Weights of a small transformer language model.
Architecture: RMSNorm before each block, rotary positions, untied embeddings.
Training: a variant of SOAP for these matrices, 285M tokens, 4688 steps.
Each number is 128 + 24 x the weight over its row's rms, rounded and kept within 0 to 255. Layers, rows and columns count from 0. Numbers have three digits each. The size before them is the row's rms in percent of the matrix's.

# layer 5 MLP gate, 2048x384, rms 0.0973, rows 1635-1683, columns 288-383
091:117103073143170100102144128126116164121148128137194079117151172142123142152081122150120184125144130123087116120104134119121153144114124151100110143149125146109128121101145127140103117138147139087112123104110180131174145113104120158157129170118110123144121092132090125111150126130080156166
093:101114128119129134134076110108119130205128136126115106120132128120153119142115099140139085149128147139133124091148131125169153128096132130108085168156097156104136115106137138100126106179139138130115156119087082111084100116151182138067112132103129145082125106137131127094106091161135121104
100:127116114126155123157116137102131093114140112141108144180157123143110101118088136141133090134126080106132135137126135155132097133189148120137078091095140185149088120095113128111098138123129131113141135121101178098078061116145153122063120134110119089156127170135127171149120141152118137104
102:138123143175102118159103117114121113166124124092137142106148155127152140129097119105089166112153122158111141164128121114089142119145162145126106164110197104070138100101104146133099159137110075127179139113125161151127153137137144145142126163141099116105117137154129135116164126165074159179
110:152089108138121132137127057139110146126113146109132152122117154097094127115096141130113128123110091153131117147124134113110135119123148117110120100125121164132091145090101138133139085115108118116101137150123134186123144119118161158122138146115127144135135087095135112146128134112148150162
109:138136167151147108129109119140162147122092145152151141134149137113119172120135116120149150160128131157099130101141115148143082128191121164120110151144140141072093134123111096093072142119140156144112166089123122152125028093145112134101159129148115140116128116079129147062153126135143199159
094:137129155132154114126199122101168086173124117084118102159165137128115133079118129090108146136103100122117148156112129116134112163116138151082111143086131114133079125148126149148157198102104109154139092110152167150157088111121132175174159142125074128077160126139143142109109149103121120183
093:097105147108159101124158179139116153132094103168114139135125121167129093141160139138134122124141109146166125164117129101116148142135136091099142137112118098114152113127132144119132127092153161081148185145116183080158123120118124174145083167100154149137129159115105157151076132147120097173
109:158158141175146099089087133143095078114109115140073149128108132112104145106122185159198150144129107108128126163121158185135128143112128157124132176142081137100110149111150127129104156134148151124122152155101133116124143103125117140145133102147132159115114127122138108129134139145158107138
113:105079133134146134106163131094121147167149120115092127076098136183091126133094118126152116097098135144130139107080120065140130142147145151130150206123139086132171130105112096127117104164143145126136135118143111136158128123129137136127119131160126142159111102132104145136131134116143128108
096:115115116107155142142129199150092098143095113154141164190145109119092167104132128145156136127116099161131127086158148165135146131112158101116119113125096104114136117133131123113140136122168091139121087134129128088131111142077089100137133147153149118114086118105107100120125122125141138111
103:090141137194139137130113126148167132150191131144134133151111079144126119114133101104152089081071123138115129110131143128170102137144106124113098168111114123143155150150176103070114158148115141096117136168110171138169092159159132116142105136112188119089140106201145149192079157148089116146
100:116144140121129121181132111099125166168159163166126111103136140085133152139159119117159108132171140116114133129105149118076168163122158129095135138119172119103101150152133104167139155127146134115145170163144140124129132158142158123110134106119135148147107119140142140136109098100083133179
091:114115138128099146130194134064153151162159112131138112099091139116141128145103104095120085153147170151171133134162099150116122101163122131122103155145146098134081101135145141122154143119113166157109144149057173131100093123143129103160134125158099136123105107154079106095121130106073122136
085:100133110102099137130094159100142107165184104097096122116142095141091150089133097157170152118127137116148141117150122102106123133125173105107157106138154104104152101097120134146130110120123128147125123120146139138127111130135156118092123121097147095155155127132122101104125077110121123141
098:132131139146134065097160118124102140115137139090147121174129118194147153124158108135117104107137113149145091145134144118046165135152111115103141081155112130133110143121153126155152112103102086135130143106121170141091151111129150126137047113133116136188130126093122137112143122121066132122
099:122125129089120157119097150147113117136139103117102122103111117134139142186133163129117141166134111135124083086154154126111144114113141134123110143181172117162118138079140138118113157141115111102112115121192139051124154094141160119131120132108142100147117113128082146101160100109119113107
098:100165121152139140123151107149081160133151122095127136146101144103109145088131172148151136170099145153140146102118158111115082170113164105173156201107151112151099128127164136140149137119125136155147133124121129102143103098125160120122106127124152146127106123109113109159149125086144123139
099:100149112153139162136121088092133115126124200112129119097119078102159186145112118159140104140110150137155103086107125123089079163074121118132132111167123142111150142104145122142121123080130117163101116126156100090096110114095084158120134085147148142144115096119107162157132103131111105151
124:099091111173178114115123156148113102117150120071164104137120098118101084110142104115165082131151131126125159159078137177095146150111117135112099108129140132151164168115116146161103111144138104135147154160143147128158131118136156141142101134112118119127135119123132139162123122151125124114
101:071164112105144102139110124118165113087113138141159106112141137144098194078139124146121116142133138133089127180127131107173091122132149130141126107138115075123102171095115152130151145152146108133127125156123142130091158130151111144110137103147136144153166089107144148137147096127135092162
106:156133119149133111127091167107178119118111162113100080086130134105155114108108150111133157131122096108145140133131047117113128120106163144132124115148099186133123134151099139081126106074147115120150154147162136106145123160124105145104144111142125120140114167180135175099154091111154167134
099:069136113112124062100121129114100108095116169086155150110137119097075096125128090154140134120140121120141136137161115150113139107124148153153117157106101107122112116102163104157100114144133142139119139130094113120159159127158101141128112125132136129130151116165126105116136143125155167115
108:148156133163174118136108184147154143137171138139142077128125106141118141184138137135139138090127155121125141125138108125084146090163143164116079103149090116136097095124123137156094105133135165141141126130149117116158159082131150132136131150124136115125109150139129105109143138120113107164
100:121139135155102087090127184129158126174081099104124105126125083067128134134108149098103132116150106142137089106127174170096170111133111089118099151116113101111152107156108163143114162161143138120134097113136095165138118130167145145110110089128116122116116127122078124125156087175118078116
100:151137158133065157141125125153089131100186094111083088099126152113084129152086134100137136136141105137131141090172112124120122132129126095109108147124109148171137160137131152109133120148113144132093107127181103126112128108105128130110129144108135142132124107117158110091110167134070113107
105:119128131072136122114126148098072131114109130141094107117128131167121153120115130122197123105149122114136112124111137156125119137118155126130102184119123126146120175104152119121128112108137172088143128151132110162094139110081104141118135187145126132105165156142160110138138118111117135160
096:126145145158117160118120118084136121116143136110131090115102090127094162140106148107117133132094120116151152139123134093132139141114117106088130106115170135129098108089143150149121123093147139126109123097070141111114137141127127103140113112142108135153117089124105148112127103148133150114
101:105077106151157182104121121111149142138123131120118142124115126162135106163107106094126093113134123120151127129110149157115159137116097145155075172099102118170114110160126165170118154141128088117113145130135149119134128123152100131154154116144087180187104120127140142116129135120150118141
114:112152117096147137150139102116125113095157122107147141117101060157108081144146145096149129125118150143106146145112127117128123143094111138109119161123108173214134155132149166156120109114097157142153156124073114147094136099105139138134127122170070118117157131139105114164160112150113105131
094:105127142148155154135138107119167122167120124118137125132144118101130127138176135135113141134152120147100143096135137137089111096153147121117113178126168137135131101155120111165122128187149115118113138121141130125079129097139156156143143141116149157140134123181110131151107127094104096125
092:086134149144125124167121094159158134121160100140150120109120159168112104089115118119160131105121107129165130110151112146124096163116142134127159152111166147150101146146142116146116090105141086120138131083136157128120143115156121132145105112147122127163122135111144123140149160137156121124
102:115138110160164108148167104164118091164146144124133131115106130112107149169048078112131123184125089152120155153170110149081102150093144094146128102150105126148149129104119092133122146142138114101131119140167119163080105142142108124143107121129095128107124129111151118139130148128132132157
103:133166135138139115167075097137128128175102139173119084092113117155157159141103148113068141152148119164143115153133110128101118148103125116114119127111105134157134106110090158113136118117138131121141185140139104138132125102138145133112145124132150166170126081109059100135111090112125141099
103:127146099117137104111141129156094156131145086126124114185151142118147126109135146141127149120157141119139107172173136111139134145145129146140148137111136107073109124110134169107079134135109152137126150155169152143132153137143128133131111125149101097135188133127114111132142105138143135144
087:144110079090106088104142173137123135101147117161121148161117100159093160108090120134132147142150125131128172130119143140140115116119114182121132139104136146098108128101107130069154101132143143168152140144164141093133094105129135138111129136159137149146111137180147124119110155125153129129
096:130130131149117138144117099182098127158151140146128168161138096163111087095116119150129157119116128127154099126116134127114126118110132141120090165120128144117141131158093145142134093142100117110148113126155148096127149155091171110123154140148130126120161100115108112119087150163110147156
104:105132145121151098129103135135149123141161104125110094134149096120124132127120148070100110140145137115129148122108151136133120185121110089170147104155130101116126123143137116110186146148164173164138098140161114080128123092137094132124118089088140154153121096127148109141090141100132122123
092:070132128112153151109111159087143135144150134109112151132138115111114170159135127085119065105121077111140121108113118130099108157115135137161125094132137102108143118110089133123133096114143104123113097127104140153147155123144137099119146189141117095121161107110103129135133149122123114132
107:131145106135178129081140143121123158098117155122132108159174162147087131137083124074115111145182147149136151123102118140126090122104129092064086129159138152120139129106169128131064080158179141174119132120153097157125124147136112125105129146146173109128175088094108147126137139154169155134
102:140069166163155089122120108107112108174160138106127132163121090176113138093142114145123114106115129161153169110093082147144140175079136184127117085076102139166114138117115111135158118155124148139145096120160113122156151100092101155099105111125114129108129151154114088122149159151147118144
104:115135112107160090096131121136110041170124137090135114143108126188102153142110104188042141134187126105121130155127101118171139106141121166111141076100163124153138111138118140131117129141183144144113153131151127121139126127146158155090145139133113099145104094121118146109126075150144113123
091:123113142082126139162141146090136115102135095100165149073102096122098142143126139181123122114070140154101090166127111114130088149142207126123096116111126116086152132136171144158142151159166131113139116140141160141102153130146119114128118136159113143168121119158142073118160118138132132121
092:110103139125133139096116163116121116126150134119113136115107101100117133139152140155143128097133149137083151116095132117066112182143138088104100130152095098151148140127131118132096097170101105134161161102130124143150118107112151114126134162133149131135098102136131124139116166144136114090
093:121155138102146118106158160121138162129106133090131119127150094116110148173155107099151143142089137121150119162105149086148128119126151105075087108117108129086142100145113125158096124123188119141107150128161157134129122129149121115089171121098123119090083087164112102128167092101171103158
102:104168128116132113144109132113108151107152102116129119134136138111119128150101132090102169115096148173113129126129121088137096109110107112099117133127123129136110122109072130133130091136180124149131124127137088122124134099130116108115155130140115100163134087093120072131130141169118109157
097:149124127143122105078122119125103141092127110132157114107114095151140153088138093178143105133152083104125169108149144164107120109084087130116128095158074112150117120145132128116128114131106160121166167131158114114152090130149093121112149139132129142092122104127188127129136148121159135116
107:154157098136115113122136136130134109135072132126133105143149155106096126138104106132127126150097090107128114096189102171115135138103124103171141129145157141167099145182125121145126110159121144110120125099132151160123106131081125098113144133134123122112123073132134084134148121083160135099
105:096151142087154130167144114118130148130129127157149146115123116106128146103124121089123123147128096114145104087122093158112088125104150129151113073149123091090134145114138096111136146134114151147145147106143132123138116108114140106174090123144144076160154165093133118136104117148109066148
# layer 5 MLP up, 2048x384, rms 0.0959, rows 1635-1682, columns 288-383
090:113155093152133144106132123129148129111149140129158103092130126176156113140080090162148162141138126119128096119112109157107179119113128119084157143143173123125115120058137139152100135136138150116104121116082184142154092113135160143107105154169110134129099150116115135133136130142086150160
099:144117124088150126105101129159186155116116125143109143116135128152120094141122132125135131143113095124050169121134133149130137119133134103153155108125108130178132120154164126122157176120130127099133087122120136112134106124103166086132138127159123125145151175187163162143145130128099155118
102:135151161062128127136113197097138120158139157100120111109137170120088111119167167184127117089163134085143162154177142121110151140105121140110129124086128119146140154067136157152118101127187100126141129145134142161127132156179133115101109131136118115119126114091121198131141118100154131144
112:158171108163132090113139076123131095117144119114138108149101098084136124128105120197087154159165116109116113118109094133141130126151143087141129145137118195148143153109100128113120121179138142087120138127111117106135136136133085076118141135145131128108166107151153109125111099124100149117
109:118142137118180145133115133125089117107139121103117121139141162110131145104158107087097116108143115133125126166135113101148066122107058145121152063122145120117147127115122109117140094159110118152130122146140136109132119096143083115108161143125106142144130139127145121167107160134094108142
098:141141141124140138133122163104125069101163164084119129139110140177143126125109151142152117140138153147147128136109106156112126125124114099092103111144160118121155096130165103131111130130132147122113075116113143084110166149121127106130161148084133153147153123116116145090123111146112123146
093:106120112137106084150152081158098090131124123104153111166140167140105132135153118164094153108127088132117141157133124112140127159134137105110119097160114120147141110153131098165161125130111105122142128099130164134149149073128160091146106154097133129139158149100137130118122115163122090139
091:147133109113081139145121124132147130122139089165145130153134144141108116148107143124109152125129139103123150078130135172125092121105155120118110125107125111154133140114128162140159149137110133166109167116121134154154119145147150168147135077137089147107117137105126114132140144131101133077
100:125094116157154083166147100102109108142115129132125120132135153122149158128127133163117147126155085115159122130143146104087139176110129099110127118153126087148142134098123095150116145137102128117127151113151131133158103100198134114152117149106120153143128108130116101129138137158084177158
112:094148112136133117138082146138121148109149119160156126129134149108127120110121150123157089134090129140119094115136130104091127128101096110144170111109125143124125087092107096114136146095150151142123097155129088100129164057163105102129102128066106145160115124117122095148139177105168145152
097:133112158111122158134080128134125153081160164169111093100110138095128116142119102103097119118128131076131097129098149111073175085130113133150086134146162150107123134108157144164086104139123144095139169167141151127118162162127154142182094191149081133132106115141137127143178129120176123126
100:130116120113131153108117152149135088114132109117116127095128095128141158118174179122125084151091156161110129084123161077144103148140108139136102143172136100105151087091127102140137074168133120102112132122122147146131136103082110166157152117129086137127147121112179120135120153140129176103
110:117120146138119105087121135171142102085157115154138126125097071110120112138127161152099124153081112144134140134150127133178109087101118117140141099130140126101117122094150086062101136123119125129188101137081135103117111107151122063142117121116104114095127127121093141117120129093150140096
090:081116124132077162110138146086132114139137114133177081105078131145173144120118117135102141115141141148164110141145123115121143145120106136145136162180127124108073105118143123162124131148128135135119117158160123140110131169135124109135152093144107106159126136176119143127170159120107145118
090:158173117161133104120147121111131160122105147141113155117152121130128133146130111106112129112137135122126082147110165173093150145113151138162115117109087142118140128138126131130142136119147108121130111134123133139114140113090134131120135119133091134113089085119106149125087108155132127162
096:158126093124134116125129127154116144099157113120076146126105129098126131147128127115153141123128134152111104128123143128127123101175139102093164174117116122068128128131139130162148152114149166121117101140102112121124158112125175167150117111091113143134119168113140124170119093163093105132
104:137087153137106135116116108130113086117086143117156156097088167170084113122086110158066111132141150129123102143130163079129125094085127107137094130185123143145142118129151170139124124133102072179169165101116110187155186108148146112124081132117137152115127129107121127173152133138132136118
096:106119154119100132140144089151161125144102109119128187102105142114131130121141095107089135098096119146135142150147143121128114110126185158097135094118085150124175155157140151164136162090170173137135097146142131156135143136099124108192137088108166152111128163146133139157125115072134119128
097:112126108124122157141082176129143130121170132147103153130129164144091066138127153112145168104107158145134122111132083142133167095119105154111139115121148101158134141165123120072130142118118130122120119143128143146166114092115154111133121150142135167105107136114155141156122132154112179160
131:181110142112118142144141120168144126093148110054145158134099083143100107131115161145151097124137138116141128137107076141115152127088130081100138145150125127137135148114100133147100093167131092157128098167160134173083119158116147109087104156101139145135084140143078132157123139101131114090
102:120160143083109075078073119120138114115115105123145133139139128158113127096117097134149140122160126140172127107119131154167165167130114146144143121134144111099114114136154122139124114136130117096156119113134159123150107137151101140140135103146131157149092083089139103123147088158126168121
102:143069141136153148156139111133079061132109096189091144108175132143119126158142091157116118171099122124143149165109149133124121156089104136138143117118185123110122132144164094174099079171109154126149133105101112136128076112147161108151118137109157148106121052088137097136134129118132116154
105:139135160139170175129136140104118107119106099107103124105140093146130171087143148161113066167145126141148119150087102156124101142115137128145073127099166160179167156185164138097141149117129157128137138169120110120121156159075112131126133110084147119110133132117139137158095112142112149153
102:141096115075105132136114067144121119118127095144151159125099156117108072143104134089123151156137112130143127119112141152154102161111104087119092143109147152115157156147119124107136107142114071139140104117129143139082120143133120121115136080144122125102136116100136131117121135160180178093
101:143118146141143136136156124141075125149072124114140138127114147121089162120127125119104096122171138143118106143137137140136117116117128087117124080091114124093105139151158113101103136144117137150130120128155107136147146162095096120130194093091150116102131128095107169153104131162159069151
100:115141078108152135136138112099084110122107122123130100153096113125195134140139124154120134104145151114144117148089132140101126128141143133105131164158100107129126117089100117168097134134197070127121104145096139137106108151154141105128148110129114113106107141144129102163099153121165121135
101:142122103195115128122152124154174161143117143105151161053125124152136148093151163156092128128120105164128122146130135127158086108115100133123159110146142138122137128153160147102099143129133082156142090131098116112148130126153154131127138086156137094150094101149117128138101151133109116119
098:151131152162118145151125120088112108136145122101144142143145101140134135123100146160040146124137122079144120147144177174125107122097133107154134133146099117143108097123127111100099099159110104152147154099117096115103107123128138110147117086106079147114138124092112097116097132135144160111
104:095145122147158151145129139144117073130109155122145111135164121105153134128146129121142149142139135158133165110130096097129110101138100071134120146108115125127073115132101124149153091140122111163111134131115117134125131135118096112117141132150156156101148140097104120114108101134127156124
128:131118108107136133155134120092112146127187129064185111116114149141134109128118162116136123160130123152135117150108131073107160157101107122118119128072118138195134159090127168134143129084090092111165101117142094110125145098148114133112123120152099119138128125126128110122131159131137165141
094:149144130103171121105181084153115149126148105116136156155144150111167098138129159129107150138142132152144133165067143092125112169107101102092160156158107153142121128091135121111167106110124154123132142139142066123150169077072160122144100115112101149159101134152137159156125169137138201132
094:128151130159152125160091142202154095138122152132144160131107116157183110129132167102095164183148156145107102082080138118122093100090084113118122121105127116132144112148118144092089120139133132154121108154132134104095119136170108135107173120125168118099135157138150099133117082110136141082
104:139144156130094126127042141128141145121106131100160136093166114152098106089113130140099147145090109153182088130098116105160114128111132125121121151138128082108140160181121148147149138147130110163185117084134156150137136111120112129118142118120130108157089145124114122135116154111127111089
107:140164161134144148169173105129106109119100097133159123178138146138104172085097134088117154118056147166094152124114127107148130126139140087146094174142188094119095148113173146163111102141136079102114118134112122126100142143105141103095122124071165076114093127128138156119114130113139135106
106:084118163096090113157109110163119123120118148096123167130107120110096122107157131109103122133148177127110087142112172149149093134099146158108119119124132135137113080143168104139139136137136131100119144116088123140108109153150130104185129161164160127113150147124119114130098123137102140146
091:105108088102102089146121122088152157137158170140101152140175119154098105142115157115168110162135160132139144124165154168112124097155175131145131160134083134178102124112093141131142101112139125127131156132143118096168122065108131161153124137180157140138096135134115116104091130160137107103
096:114117141134162129126120149114145132152110104135094121110117162104144158131137153130150140094136101156160114145150148186149154141109170090150135138120125115159107140126141105110133164142137156115101150131157141121159101142145134135130150137108141120152101139159159151116137166094175094097
106:130150129129146150138148122142126123125168100133120115101139135091106150119126130116134134149115133149117117118102136123158126175116200116139162125142081093066155194141112088140099147127130141137118113109127118106147107105064056115127122105097117121098111139157120131140088148100100113148
093:138126128092114132093117094133136156091139130148158124105145146159140135134110120138118149138159118172116112163161123120141140130117137110124134126157133180130111122142140129147100132138102127130105118140117123107069114133128110105096138107148145112112132211119140143085118137140110121101
106:110151109164152162102148174127156142151093186112144094173120140113119140140111133113119142114170169139153182143091111121095109105120133134137121154111118129107096133166138130120128119130118133171122130157169116097135145157135116118142113146130204146104110147105116114111112187092131123137
100:119140102095098152156112127110120142104121120082135100110122157147127110087129118127122155159155159159128113140162165117093074107151100112127120142104156113138091168193173112146147160121115198174120122112111149127148076140153136086125131159155104094111130109109137160155098108127132131123
097:126170148117111115080183108120140101103140123130115121106095119157114121143112131176095114146127156114106166157126119147163139120106125151134144107136145120162076154166145110135135096157134156175147151149109115103141110155126124155128128110106135104126124124101149105144180101115151114134
092:146117109170119141078117087128127082188124102118131100137136136169131090141128136126135133142173143127163147126120149110107151097165087114140144149169121093141084117106095093120164115106127107139109133128137109088108123132111123131102124141125131122120143125105138225158139170120114131144
094:114143118119144130135096160150111140101109128135084139148110125068152133154138147143135115135125134150082113082084103110091092178120122121113091147142132095177130145114124176149087093101131134118125186111160181146154116123118132098145153141103177150135119135125107137163134175125114099115
093:117112127127135164145140163110135172095148092146097100139119133158155141120123136194093108156093121131126109126127140132170126158170149127180120156107137114144134091117111157122118121107163104138159121136113125117169146089101138167115115092127103143123135175126145111131130115151090145112
100:139111153110136155116141108115126100179084102160131108159154144156145119102136131131127141113135033108131148175101138147121115138142100121143138134099111147131124129119144113110105146152117090107067107146137170139119122149124078130155124143121167157113175103128111125094154135117115147098
092:139108104123159075090164143142124192159111140143132104138155109109076139131104124168155133165101112132114147123165157140117158131131076135098123129108131160120128144101132121144154115125098126126144104132144145079170122138116114175150089095123153136149111128089134152130101108152126135137
101:092157108130104159115106091179153134101139124116134072109123134171131090157184116126136162166116137142103175155125130144143128129142142156135104125110098089137114151111075168159145121149118109115129111135116131128140132077125162188168146121085134121112093125110094118105117128118111128115
# layer 5 MLP down (transposed), 2048x384, rms 0.0913, rows 1635-1682, columns 288-383
098:175172137096128140138077135108140107115131146135128194109113138127093157114129147144104142118123108138113169137089115118169108117123153143122088137108099146110132101152122107155149109159131093170114153123172106136143106153126135139123170155087117165155149128163120126158100129139114138122
097:121128132116130102161120152129086091107138108116156146139130124124065117135112103164120152092115104157116093108057109141112113124137083093097157133137122105129115163124130151149136132096155137124112117144142141146136135092127099164167114103154092129093144084151117143101133171151138128107
106:159144132115144093135128122069072103131146177111124114143147133112088158130134105100155083121129120141115151127130113151154114125142119144152165147082159124120152158148096155105074090164154107103110103147155134079203141171116107136146126120098099167137147142151106165146147139103126172140
102:100142170130122128158119120114166122106079131091130142190112148168131136079132161113112123128102156110118150111094132124079071103090159157094129070153084153120136076119141127127121140139182101137088167109142125097126131100096104135155117125162092113149122146135156115141115084122150137120
105:133112118154114078123100131113108174082112113105112136162155129135137144099078165134134141150162114148141104125117130090172165129138122115118117139148149153157086126101115117105169087096088144120091142127121133125100159116092108139133069115125155122109137088131127124129127139090134136114
101:155154151149116136139155081125127149116158162117122094095170148119102102106123132132119142118122137138128124128107167105159147150131160177110100112143150111132091146129132120102129149086157148149125101118107166095155102116104146099159103115130118126137119124111115138093142183092138130115
095:133158116106140150135156133111156117078126128127130145120134166089110100158166122117146138099132140144163138132137148129102138114150100119102138102062132116142134136124098136125145141137146132150112105120131148162111122145140099142144090136077119114129084142114111161133141144104129120096
096:135130112068160116149125140148112119154137121113157121118114110093146065120124122154073153123130168104150141108143153125116090145148090125141118087127131124126139145166085107113172139145188109124083127102135157125110182102128137084151096110106135168134106131160111088107084147099152135093
101:154142115123110145138125116149172140083139118120164131137110133127118130091173162125174081119162132094102093181122099148141128091144110154105117117153161126126145139108151156130136134103143128144119131115115081171148140155081145109163139082152097156067133142137137135126146162084152124116
108:126156138084087135076115140136132153144181113113056139142143116129074126099106141135096137158132107127147120206110121124104129194153128136134122125085136143166124138100138120135114094114103136155139152110149106117144106131105140145142150119077136123104078121187160095117173156104124155103
097:139138115112168108146170143101093129143095148158120175125130107150123129177095148158131145119140154167116142110099100141126173148085176124123130133092076107130143133152116169119124131068134132113148141116119131152120107135125081124159125109155143134157160107128123134132125125141187130128
101:102128181104136094186132131097154125158169074109121137155133086152143191144174131154109104096123138142087090142132116116169105111117160132140101134136118153114110092132119101137119118106139121098139104107172091134081130151145139114083149150138126132125119145119174105098157118091136090147
104:105157144142134149111162121145119142131120160136132148150103127130102120127156128132138145124155125114154160108113147119153158116113130136123094149104135164173151134140109091132139108119114147102142165128161119180134168119112107159129133093146129094163125101111101149146150139169131106146
097:118127138145078146108132091155140110162123154109165108116112142158135172078095141095149103102131164141113160134130140150123148078124135165142098102139142144118073093144106153108162180100128151165124125159155097109161105105145119144130119080123141134077116147117123100059092152108073124174
091:145107197120090144148129117087137110134095104123154140162155145070158127138118108099103146146117063129145085097092150138102130158130166152105121167121137158180174125085108141146135146135132151089112139120155152128136130160138116123132125077140116132132143142105147084145116120178145096128
098:160137154108123124106109102138106117090119140134141125082117123143099141119069136126140130138107125117182129152097176124159052131116108157092102114154143155121157187170119115145172166124061108146109134111150118113145114118120081147096152137121184121134152105108140125112108124122127126180
102:108092164136124158097137110075142118123093131133098111129077102121137143143141123170106141142104114097120107124156116145205140077105171142140133120119094091089157108137093145137127104095098121131101110108097145122115123143144157116095109119132123127103094148165130151171139098102156099114
099:148147132101132115136142119115121137113110138141125124120132114165160114109119090128146120126175104143101162089127145159172109083188111132107130110137149104156110141105116148081134115145143117124117109139182110162103111111162085073110157105097158119125152144150169155135136161093131118130
100:127161135138128195110135126140080122139144141100126161135106135142148146108123125149143117088064121128182121137153146100127095120139121127149142152123119129148068122127150143161128144111141140126116096164100148106114129126104110121095171150133128135115151150125131185152138154145101122160
114:105101159187153113101169124156111138123131153144101165121129097115162149100093118141148104117155088166138123186103130169104161105084137122106162141151101130112140172152128116188128188132133123103093127120152122137125168146141138103097161117137110107109145090127145115126131114112129158152
102:107141134144146102121148124080175169102081101145094130092086141112093147166191120173124110155149132115083124126125085119150108170112125137153142098138096150078135143149103113151179128140138132142123109176137095145172114138155106141182132114118135102152139104124118126126166141121110140170
107:110142155124118121144146159125128146142143144140136115081128136117123108105104117067126130133129159102160132141108138150157105114137157093145140099157144153107163129154186139134094081171140118144159147090145087127127113158157171143148112160126104171122089114105148089114153129122121080094
097:164124132144129131128099106092146103121117109123155090127123128096098119133153188128132126132110094142111107140142164131145136137112130098130119104125118115144102176133127111165128117124149076129143144097164090153149112178126154159110161160125117107148142157119127109106135125154117120114
103:106131122142162139122130115134173148109144125143154109083121109102094116122106161145156128134086144106153103146141140108182138151103121173082145144108111098153098105090144156108180115156158082144113144122185106123140142155127136116137168092111098152128138119118147109134126154128166124105
099:113151146119141138104091131096151141132115114141092143197132144089107144125120109144123144165099151080132157136135134114125117150110132111120096123137136105092163138142134136138127124117162100166111098131130158139114087096131119085167092093103173099186115091076147113117159093174158106141
103:116102145096169132134130111092130110152125095151150116178145153152162141118107124111138130090142134106118122141142108165157125080110102118150105164127145086151137143128165128142061143113104095101115138160089149109112135078107085125103147159099090135152131134117152141094136130149110121116
106:152098138186125118120175122135149100105156145131146140109119133115109162110106140113125124142111131128147132110144136108109134122144137124115147122129113120115142100134109143109137167123116107126099113099061132127114188132098152147150146118165180129166131109107152111138099107131129121120
097:171096105172126145076139115137138103123108097117109133149088148142117135153095137124093116134110182143129133128158138145175142128111147093122099143128128119134111175117120108116123120141143110121094127103138133118102134159131152129141149127141153132125135133133112087137132087120150155126
100:099077102147139111101120147155093107094114136122143113130154099096130153104144153131132100128130109098124140119112100112115133071146110179135105126156124132105071120154158100066119114156136184139153120136144088100159149117122141124117109145120128142124107131175166103142103170104113152148
107:117146109121125133167104100121107114097144170090170143132145109160123146128118112071128107134128146122115087109116141102134129164130121183082138159125102143135065152121136130084137115123146147121134109084140119151117103127146172149111136095152101111071144106152147118162117095130096112120
096:150129119141150135118075104139123134142106093138137124118113114129144200131134117151123124111119169091087150103124126138138125108121108153133136112139143115137142152131149171113137136129155091127101148172146128119133130112116123132163113132144170100166080110146079152125147098130144087130
099:143108144090119120133128124133117124113115165111172115100111118120175118142131153088144140145126096140125130160134116141182126097096131084161124124122132113147123095124107141134124132139094144115118087152127102095148146131134139128122137105140118144144153138158143110135113100107123110164
099:150119176130111110149163106158125123144107123164145117130137140142156105112096152085131190121125149116187130137143092129123189134136146086113146134117154153152094115096102140151150113129134123146155129095167091124146163106128117119152142125107110170121161095121155152116127140108136157134
104:130106106140126099150100146114128153140108175157105104146162158143185129111102135131122126163146104112132156119065159145190127138116104146111134097118110172115149137127123129077128151084107165137101152138148134160134146134124107158127176126179137144115134094101072100129120095130107129126
099:118067135151153147120123118074140141144139141102103126111094115130111150127094102096098159120115101110068150130112115138138107119117124140111150113136145175140135147131125111120146094152116125098137143098140139095151103153185170129099188138118136141127124144160124117155150104088153115168
090:138139118100107087130077091109159140139179161124148095135123185138108149115102203125143100141155117097147156118110155093163139127128131159132151131116148134119121055124128121099148120108117106124146101132130079120143129125171156131113142136171100076152124134100121136098120161168134128124
096:121113106090094136120179147124164109088150096112146174117167119120094127141116134089137154116109139126129147114129082147128131105133107134080167101113119153155104218121132094141129134107149141142122150090087133131088110161122096119206109109133130125108116120089142087135160148138133122144
104:149118135137090197104189140119123114169163117103131160117115117111137142087130092144130149146142147121111146157115162126132113193098152170108071095153099123131136154142138106117142181101094124124147170096145096131130136100165125139137127139148103124103134136134141098137146150128118116084
096:113161161139148136131135140169183157137141096122149165128100131098091137155129115160111093116159095138134110103144122159132109109138125106149103097175117148094154089170080130123103101126085091137143108154152148090130048114109153125162120147106165130104115174133115120142105138118132129144
103:116107145127110126097132139139102113124151145119111133055141111133150158139138121147154106121099120136159150133161120143103172179147140109135153113096144094115114106124113146110117153123129126100119142111104142094150161148147127190121121115110103173113099099092108121172133112135098119087
103:119162099132108159116123124153102103157144142130110152122185108102146105089107129100125159125097138152139124143121118138098119079058140134147122098152139110169100108171161124117137117094124131121120175162156156137101130139142094112159126136113154157142141118128139171127149103168128118116
102:120125112124116098121132102062125098166164131096140126120155152119082142087134115114167134098115107114134152126113121115137150127128114129136174103128164082101157126186161132117090131128113065132084185129145139098109109148119143123120105116099112111113109119165097081129119133137149060116
099:109086133137130161121127158109112121138081136142158126161139112133125097160117140107100118149119135102175103109061145126133078106151141130160107122138084132142145142101095149167112107134145138133111133124144093118086127106161174098149148113126108144141159153125138100132124105120134110167
096:147116131172108117125169124144145126114158120185136124097126156152137158093108067114103157168082139110116080158123102143145160121165158172132118091127110122152079151093124127150191156137115161155134109123119111101077152190134114111117083134158083127156084121162120182149184091090140113129
097:110139123145103139104115113122138155081122184123125127128127113127121129162128106136135101139146149192127132129120120139115135133175136118114130146150155134129159141159136151122159124131121123116107082134127164139154160146134070145160114110126114141114121170130105127135142133120132177083
103:142156114143151109104091118127133066131109139113133137102093148101143162139143132148111135125093105117139128153111117128121112121079112083126153118134099101113096107136116094098139154115123129094136091100118130091133153100121098120111150107165157154125107126175122118097130138139101120124
097:121124122173122143140146127101101152171101115125151110051090183125132109121148134133138096147132096120153151141102141158112090095149114106121115128151149135153116137132128137144119086124101122146128128155099159097126119124133111107140102138102142135137098128137101073152103070115093119155
105:142089141134119095125160169107110056153121126141114124139114121137107142143180144107137128149174090115122146153128115110145141135113096117158092165089147170113086120158089141096109147128132128126098158131147059106133078131097118128087180091148131117146084164101136174141112138134119132130